{"n_layer": 15, "d_model": 192, "n_head": 6, "n_kv_head": 6, "head_dim": 32, "d_mlp": 768, "vocab_size": 32768, "activation": "squared_relu", "norm": "rmsnorm", "norm_place": "pre", "norm_eps": 1e-06, "positions": "rope", "rope_base": 10000.0, "rope_fraction": 0.25, "qk_norm": false, "attn_scale": 0.177, "bias": "none", "tie_embeddings": false, "parallel_block": false, "extras": ["some layers without attention", "local attention windows", "paired heads", "shifted keys", "gated attention", "value embeddings", "a smear gate", "an embedding shortcut", "learned residual scales", "capped logits"], "init": "normal", "init_std_qkv": 0.0372, "init_std_o": 0.0462, "init_std_up": 0.0533, "init_std_down": 0.0533, "optimizer": "muon_variant", "lr": 0.00642, "beta1": 0.95, "weight_decay": 0.0, "lr_head": 0.00925, "grad_clip": 0.5, "warmup_steps": 200, "schedule": "wsd", "decay_fraction": 1.0, "decay_shape": "exp", "final_lr_fraction": 0.1, "batch_tokens": [32768, 65536], "seq_len": 768, "doc_mask": true, "train_tokens": 710000000, "steps": 15591, "dataset": "wikipedia_en"}
Each number is 50 + 10 x the weight over its row's rms, rounded and kept within 0 to 99. Layers, rows and columns count from 0. The size before them is the row's rms in percent of the matrix's.

# layer 11 MLP up, 768x192, rms 0.0534, rows 708-767, columns 160-191
097:65 50 69 39 54 36 55 39 61 66 46 48 40 58 61 44 42 59 44 62 56 43 35 47 40 66 59 60 49 53 48 42
106:43 37 47 39 54 47 54 46 53 51 37 55 50 48 54 61 45 49 47 40 43 49 49 40 41 62 60 37 36 72 57 47
100:46 56 45 37 39 37 55 49 59 57 60 37 47 46 58 51 37 53 58 58 50 48 53 57 49 53 52 53 40 33 21 52
091:51 72 55 44 52 39 63 60 56 41 63 36 58 47 57 54 47 48 52 44 54 56 57 37 33 50 47 36 50 38 64 39
098:50 40 58 34 67 49 71 41 45 57 63 34 37 45 50 49 44 34 63 43 31 50 61 57 39 59 45 48 47 50 39 44
104:53 54 50 51 43 53 67 47 52 35 52 65 65 61 59 55 48 49 57 42 45 54 47 60 46 42 46 58 59 50 54 61
099:55 53 67 56 44 72 64 57 45 58 55 43 54 52 56 53 42 48 48 46 62 55 40 54 38 68 61 69 44 51 41 67
095:40 41 57 34 55 51 32 50 63 65 46 52 72 60 37 64 39 61 52 60 41 54 57 40 48 56 40 27 51 50 42 47
093:64 56 49 54 59 48 56 62 75 42 53 57 33 50 44 40 52 47 45 43 51 52 58 57 53 38 42 68 43 44 47 51
100:63 56 48 39 60 61 40 57 35 55 59 50 59 47 58 48 49 47 50 53 47 62 40 45 49 46 71 42 47 50 43 39
114:49 49 56 40 48 49 31 44 40 47 56 46 56 52 42 64 49 56 61 39 45 64 65 38 60 41 73 42 46 58 52 55
102:41 38 50 53 61 56 70 54 59 46 44 71 45 44 46 57 53 45 62 59 55 28 53 37 51 41 48 48 46 53 47 51
105:54 55 56 33 44 75 54 59 50 47 53 51 60 45 40 42 53 46 55 67 48 53 64 37 51 51 61 48 61 50 67 55
101:34 64 48 75 58 47 46 58 44 60 43 56 56 60 44 65 64 47 54 76 54 61 57 47 38 38 41 39 41 62 66 62
086:53 56 63 70 43 54 58 55 23 53 67 55 61 42 64 61 64 66 57 54 52 61 41 46 54 66 45 59 55 49 46 45
122:54 52 59 46 52 42 53 50 26 49 38 47 50 60 50 30 54 42 44 47 62 49 51 48 55 41 42 44 49 49 39 36
098:61 48 47 43 40 51 44 25 47 57 58 49 66 64 47 43 45 46 35 46 54 52 59 37 53 56 57 54 61 39 41 54
100:59 42 66 48 63 54 50 59 44 70 48 39 55 37 36 45 69 60 45 26 54 42 48 76 60 54 69 44 58 53 81 59
100:41 38 67 44 43 55 42 70 31 41 52 47 35 53 48 51 50 53 35 35 55 52 38 45 48 45 52 60 55 47 50 69
110:37 48 48 49 36 42 34 63 50 42 51 26 28 48 60 49 60 56 53 47 52 36 78 70 43 40 42 55 51 40 39 52
101:59 64 54 38 48 37 55 41 44 44 49 52 47 37 59 48 58 59 57 44 36 54 58 50 47 42 43 31 38 63 42 41
099:54 47 36 58 51 54 42 46 48 51 32 50 61 58 43 53 56 50 55 49 59 40 63 45 36 42 26 42 52 48 52 49
096:50 53 49 66 45 57 51 37 59 54 61 60 59 63 44 58 26 45 46 46 63 57 46 42 40 55 49 57 33 75 49 63
095:54 37 28 58 57 60 58 40 33 54 53 59 67 54 61 63 38 54 51 58 17 48 36 59 54 61 49 48 49 44 37 43
103:45 65 52 44 57 54 71 50 44 51 54 53 43 47 34 49 62 74 57 48 59 67 48 39 46 65 62 37 52 45 66 59
098:56 53 49 57 60 54 53 29 40 48 58 64 32 46 50 31 60 61 45 52 63 31 25 72 64 51 71 59 59 55 56 68
087:55 50 55 23 40 46 51 55 42 51 47 61 40 54 49 53 41 56 60 73 63 45 61 61 63 44 50 32 31 45 38 54
102:46 52 50 37 57 55 41 68 57 54 50 38 49 61 60 48 55 44 60 39 44 43 52 46 34 55 49 52 61 70 36 48
116:56 66 47 45 44 40 49 48 54 46 25 63 51 41 54 39 53 71 72 51 48 31 58 53 36 51 43 53 51 62 58 73
088:61 57 42 66 38 47 46 56 53 41 33 54 59 58 57 64 61 46 47 50 62 42 50 50 49 56 39 64 41 58 48 58
111:53 46 56 49 45 33 49 60 52 59 65 50 50 69 58 39 45 69 50 53 63 63 41 24 48 29 39 61 45 35 63 67
109:66 51 55 29 36 39 49 57 54 39 40 51 47 54 61 51 54 33 56 53 42 67 54 53 54 58 64 59 63 41 50 52
102:69 51 58 54 53 37 66 44 44 38 68 80 45 56 53 43 42 56 67 50 51 58 47 51 49 56 64 56 36 69 58 83
108:47 46 61 56 45 36 41 57 43 45 64 32 65 45 58 54 52 48 55 49 59 51 45 46 63 53 41 49 63 56 45 56
100:59 43 55 52 61 50 65 29 62 58 44 54 51 34 53 60 68 41 53 55 28 37 56 49 31 60 58 52 43 49 57 77
102:52 59 30 25 56 51 53 20 53 45 32 42 38 52 43 53 55 46 52 55 42 33 20 52 43 57 57 63 58 42 66 57
089:41 35 50 42 51 60 51 69 42 64 38 43 65 67 57 28 40 52 43 42 56 50 54 38 41 37 66 48 35 49 53 52
096:54 51 69 43 46 45 47 58 34 47 42 29 53 52 59 46 44 58 54 55 49 72 59 39 49 42 61 40 59 58 53 53
107:52 59 83 42 40 46 74 46 49 48 50 52 28 47 50 43 58 66 44 36 49 38 49 59 46 55 60 38 55 45 50 35
105:65 39 57 51 62 67 52 45 41 46 47 51 49 42 43 46 52 76 41 50 56 36 41 62 52 42 59 54 54 60 53 24
100:55 44 57 56 58 47 29 66 46 39 49 53 66 49 35 41 60 53 64 50 52 48 42 36 42 65 53 40 49 65 33 49
102:56 31 42 55 48 51 54 39 43 52 54 69 51 45 58 37 44 68 38 46 42 37 49 50 46 51 57 40 41 35 45 35
098:49 58 51 64 41 53 51 44 46 61 33 47 62 61 67 40 37 34 33 50 69 55 50 48 73 36 58 51 64 45 55 34
101:49 33 58 50 39 54 54 63 42 26 61 61 49 55 43 25 59 58 41 41 60 54 54 50 51 72 53 48 48 47 67 52
104:47 57 63 62 61 49 50 70 51 51 53 56 53 53 33 44 41 69 39 63 61 46 64 40 29 37 63 42 40 59 53 52
087:57 47 52 48 52 40 28 54 61 57 62 37 49 50 65 51 55 44 56 48 54 41 52 39 45 51 58 48 56 46 46 59
088:50 47 50 41 47 47 70 35 61 56 51 48 46 43 64 45 59 53 46 55 53 46 52 61 52 52 49 55 44 49 42 50
091:47 39 58 61 39 63 59 39 58 27 63 60 35 68 52 61 57 46 50 50 52 68 51 56 47 62 56 73 37 64 32 57
104:51 21 53 41 54 45 49 50 60 62 53 52 35 40 50 42 52 45 65 56 52 51 51 54 50 49 50 61 55 58 46 61
104:52 46 54 54 84 65 49 33 46 53 50 53 46 57 43 67 40 45 62 53 52 59 66 54 48 65 46 45 53 51 40 49
083:48 31 56 27 45 47 55 42 31 54 47 40 57 56 48 67 58 49 34 54 50 55 38 49 44 44 88 51 45 40 53 49
088:53 50 58 54 46 44 38 56 52 44 37 52 49 51 50 54 40 62 43 64 54 44 52 70 25 38 59 42 64 49 56 51
110:47 56 43 58 47 62 55 46 41 46 49 66 52 58 48 56 51 43 58 44 64 56 50 53 52 73 54 38 43 48 40 42
101:56 57 34 54 34 48 68 42 47 30 39 67 48 51 51 40 53 68 41 58 56 47 62 48 59 44 41 46 47 46 42 55
090:52 40 48 44 50 49 68 64 47 34 62 57 48 53 55 46 45 43 43 40 61 38 64 49 43 59 79 70 48 48 35 39
103:64 38 45 65 50 47 42 47 62 56 60 52 37 38 35 46 46 59 46 50 63 39 59 40 54 47 62 44 54 44 42 52
110:53 61 45 48 55 50 60 46 56 32 40 50 49 41 46 52 45 43 52 50 52 47 51 43 66 51 53 35 51 55 61 45
110:53 58 49 64 38 39 47 57 46 60 53 49 49 32 33 32 47 44 47 55 47 50 61 42 52 52 77 30 56 40 45 46
101:43 49 58 42 34 47 39 53 48 32 42 43 47 55 63 61 66 47 43 45 49 39 50 64 63 51 52 47 53 65 49 29
109:30 41 65 57 59 66 31 37 35 44 57 46 63 40 63 45 52 49 45 57 63 67 59 50 36 48 47 59 55 38 36 40
# layer 11 MLP down (transposed), 768x192, rms 0.0534, rows 708-767, columns 160-191
097:43 67 48 66 39 50 33 61 53 67 25 41 63 40 47 45 51 62 28 54 44 51 43 60 50 65 38 49 50 30 44 48
105:63 58 54 30 34 46 39 60 51 45 53 42 45 42 58 55 45 30 58 41 42 31 68 56 52 47 55 48 58 39 57 61
101:40 26 53 37 49 59 59 37 45 45 43 67 50 40 59 51 54 33 59 30 52 46 37 45 61 47 52 48 43 46 55 48
102:55 51 71 45 45 53 33 46 44 48 59 56 53 60 40 56 49 60 27 48 41 49 49 56 52 49 52 38 45 54 56 53
103:33 34 51 66 56 47 46 58 56 48 55 57 47 63 60 42 55 57 30 59 62 45 56 54 55 57 58 70 53 44 53 66
101:61 55 64 48 54 37 33 50 37 40 30 70 50 55 46 41 48 39 34 60 60 45 51 54 41 51 57 56 52 47 67 56
098:47 50 42 45 53 62 58 56 70 45 65 47 42 53 47 40 49 45 55 54 41 54 63 58 39 46 55 62 67 52 39 50
096:71 52 68 52 41 60 56 48 48 29 62 51 30 52 49 49 54 56 60 38 68 45 39 51 23 40 69 54 65 63 56 49
095:50 53 36 57 55 56 54 35 43 61 76 35 50 36 54 46 55 55 46 63 57 37 47 56 46 62 53 55 51 46 41 48
100:46 58 37 65 36 53 51 46 51 47 42 34 44 44 46 67 56 41 64 68 70 64 43 52 45 60 42 55 69 47 50 51
112:30 59 56 45 54 59 58 52 65 34 71 57 41 49 47 43 46 36 35 47 67 53 46 62 67 36 46 27 49 52 40 51
099:26 56 44 54 53 53 58 71 49 45 66 63 62 52 54 38 40 52 58 28 65 57 47 39 52 49 47 44 44 50 60 32
102:59 49 41 53 45 47 49 35 40 46 47 59 46 74 35 44 57 63 50 58 50 54 47 51 52 64 43 32 36 56 70 45
104:54 45 58 52 71 40 64 32 35 49 50 60 45 50 44 49 54 46 43 57 64 61 55 46 37 38 54 42 48 41 54 27
093:56 48 51 31 52 39 48 34 64 41 38 30 60 58 56 44 51 51 41 38 59 61 56 44 46 47 63 57 45 47 44 32
114:51 53 62 49 62 58 34 50 52 45 63 62 44 62 41 37 48 40 49 52 55 52 57 70 55 56 47 57 57 53 52 65
102:51 43 36 48 50 59 38 49 44 44 43 46 49 64 74 49 55 56 38 32 47 46 35 63 61 55 39 51 54 38 51 54
096:66 57 61 45 35 51 38 31 62 59 49 53 48 41 28 37 43 62 45 56 43 45 32 54 58 38 41 55 55 34 50 46
085:44 34 54 24 46 46 47 60 36 36 42 54 49 34 54 47 39 41 33 59 50 49 51 49 45 60 49 55 43 62 42 64
103:31 20 42 63 34 69 48 61 60 54 57 32 63 40 39 55 57 67 53 39 54 65 58 34 44 64 41 68 38 59 42 67
102:49 39 66 52 55 58 38 42 58 50 61 68 51 34 43 50 37 54 43 63 35 47 44 46 68 37 49 37 49 40 39 33
099:29 47 40 52 39 56 64 74 40 38 54 35 48 50 44 46 47 60 58 39 55 58 35 39 59 55 54 57 48 48 40 48
095:56 61 76 50 52 63 50 38 63 46 44 51 54 40 47 45 50 55 64 57 58 48 59 47 32 62 50 32 58 44 42 33
102:35 62 50 47 54 48 60 60 61 60 40 49 34 44 45 49 48 67 31 39 52 63 45 42 62 45 51 59 56 58 50 55
105:49 73 51 53 40 34 63 57 71 40 46 58 45 51 58 49 40 42 49 70 58 65 43 57 43 49 58 61 48 33 46 31
106:57 58 53 64 48 48 53 49 42 70 48 21 50 50 62 67 41 44 43 71 52 61 48 66 37 37 54 42 51 48 60 51
091:59 44 64 67 39 37 54 49 60 43 40 58 43 54 55 47 54 52 53 41 54 60 42 53 70 64 41 38 42 42 50 44
104:62 51 50 53 30 40 56 50 44 51 40 44 49 50 63 57 35 54 38 46 51 70 65 41 33 56 63 56 58 41 31 44
100:72 43 56 63 52 54 49 69 49 29 36 49 46 47 54 40 46 60 54 38 47 56 46 42 50 44 47 47 65 61 75 43
089:48 40 29 39 63 51 53 48 73 65 52 41 46 40 26 32 49 61 40 60 52 49 59 35 61 50 48 53 35 49 50 56
101:54 44 63 43 65 68 44 53 50 38 48 76 34 64 49 56 57 55 64 46 48 64 38 42 59 63 62 71 52 44 49 29
100:50 50 28 59 59 59 67 55 43 44 48 33 44 54 50 65 68 45 48 33 55 38 48 45 74 36 41 54 48 46 48 42
098:43 61 44 59 57 69 26 52 34 34 50 48 62 62 46 59 47 58 59 48 59 54 50 50 44 39 60 37 46 48 45 67
103:55 40 46 43 46 57 38 38 45 49 67 42 33 26 70 49 42 62 49 51 36 65 51 72 44 44 43 58 55 62 48 51
099:55 45 56 53 58 61 62 44 42 55 42 55 69 54 59 75 53 37 43 61 46 53 45 54 70 46 55 48 50 59 51 57
100:65 34 49 50 42 51 63 45 43 47 56 47 47 62 51 47 57 45 52 70 64 34 51 60 31 48 44 43 40 49 54 49
101:53 70 48 35 54 72 42 41 73 56 60 60 57 24 59 65 59 71 47 47 42 24 49 64 36 42 44 35 53 45 58 35
098:41 36 49 55 42 41 42 38 38 33 47 63 51 40 45 80 44 25 44 57 50 54 40 53 49 63 31 35 43 36 57 40
096:52 54 58 53 61 45 42 43 42 48 43 69 48 46 59 64 53 37 56 52 41 60 62 48 40 63 55 61 64 40 39 54
098:26 66 47 38 50 52 47 60 50 50 52 69 53 49 67 39 55 44 60 46 51 48 36 52 39 60 39 46 66 58 56 58
103:50 60 41 61 63 58 70 31 56 43 34 42 28 39 41 53 58 56 72 56 45 62 56 44 52 36 31 51 46 45 59 63
100:66 27 54 63 51 51 63 39 47 51 63 59 56 59 52 56 50 49 51 49 50 70 62 33 41 39 49 47 56 47 66 45
108:67 69 49 47 56 42 56 67 43 50 33 36 61 48 44 41 70 63 52 54 52 47 54 42 50 61 57 32 43 55 64 38
103:56 47 43 43 39 59 63 62 44 69 39 49 56 52 60 37 57 52 67 61 50 57 37 39 44 49 35 47 49 48 47 55
105:60 64 41 55 51 39 33 41 57 40 61 29 55 74 60 57 46 48 43 57 49 49 50 56 42 54 43 44 48 41 31 47
080:36 45 47 41 57 61 45 59 58 34 63 42 57 44 50 54 58 54 47 45 61 33 39 54 53 50 62 43 41 53 39 59
099:50 27 45 60 51 55 47 48 61 38 71 33 47 68 36 56 52 64 54 53 53 34 45 52 67 49 51 52 61 42 50 49
090:32 39 44 33 51 49 37 61 41 62 35 35 61 54 54 42 53 60 46 70 38 41 48 33 44 42 35 45 39 29 45 53
099:45 58 43 40 52 53 74 43 53 51 39 47 52 52 56 50 42 44 52 49 41 35 45 45 55 59 47 34 47 57 57 53
101:50 43 55 51 62 29 40 51 71 50 45 48 39 53 63 68 50 47 65 24 58 58 48 36 60 44 63 59 48 40 57 54
087:46 41 25 54 57 51 55 65 37 54 70 67 52 53 47 53 40 33 33 45 41 36 49 45 49 54 37 43 55 42 42 58
095:70 47 50 48 44 71 52 42 53 43 61 51 54 51 58 51 61 38 34 53 53 53 63 48 56 62 44 51 31 67 49 51
107:45 65 55 55 56 45 44 50 70 55 66 43 28 43 46 37 30 64 54 47 51 53 67 43 69 45 70 44 51 42 44 49
098:46 55 42 56 48 41 48 45 36 43 55 54 41 46 56 54 65 47 31 54 60 51 51 56 62 39 45 56 44 45 41 57
096:37 59 31 45 55 54 59 38 40 51 42 57 47 49 48 56 53 46 35 42 48 51 43 39 46 49 32 45 46 53 42 51
103:34 57 44 57 40 67 47 67 58 63 45 60 39 25 46 53 49 56 48 47 42 66 42 49 36 60 30 39 49 47 49 37
111:46 69 70 50 49 43 58 46 46 56 47 47 40 44 49 53 54 41 24 56 43 50 42 48 61 42 42 56 55 60 70 45
107:57 41 51 51 59 55 54 65 43 56 54 51 42 60 59 47 58 33 53 35 60 44 49 28 64 56 41 53 45 40 26 53
103:37 82 65 48 56 34 35 45 58 68 41 52 36 59 58 42 52 62 65 40 54 60 66 58 46 52 55 38 30 43 54 50
107:38 63 36 41 52 39 41 47 64 58 53 59 66 53 47 72 51 39 36 34 51 54 34 54 41 49 56 48 57 65 31 42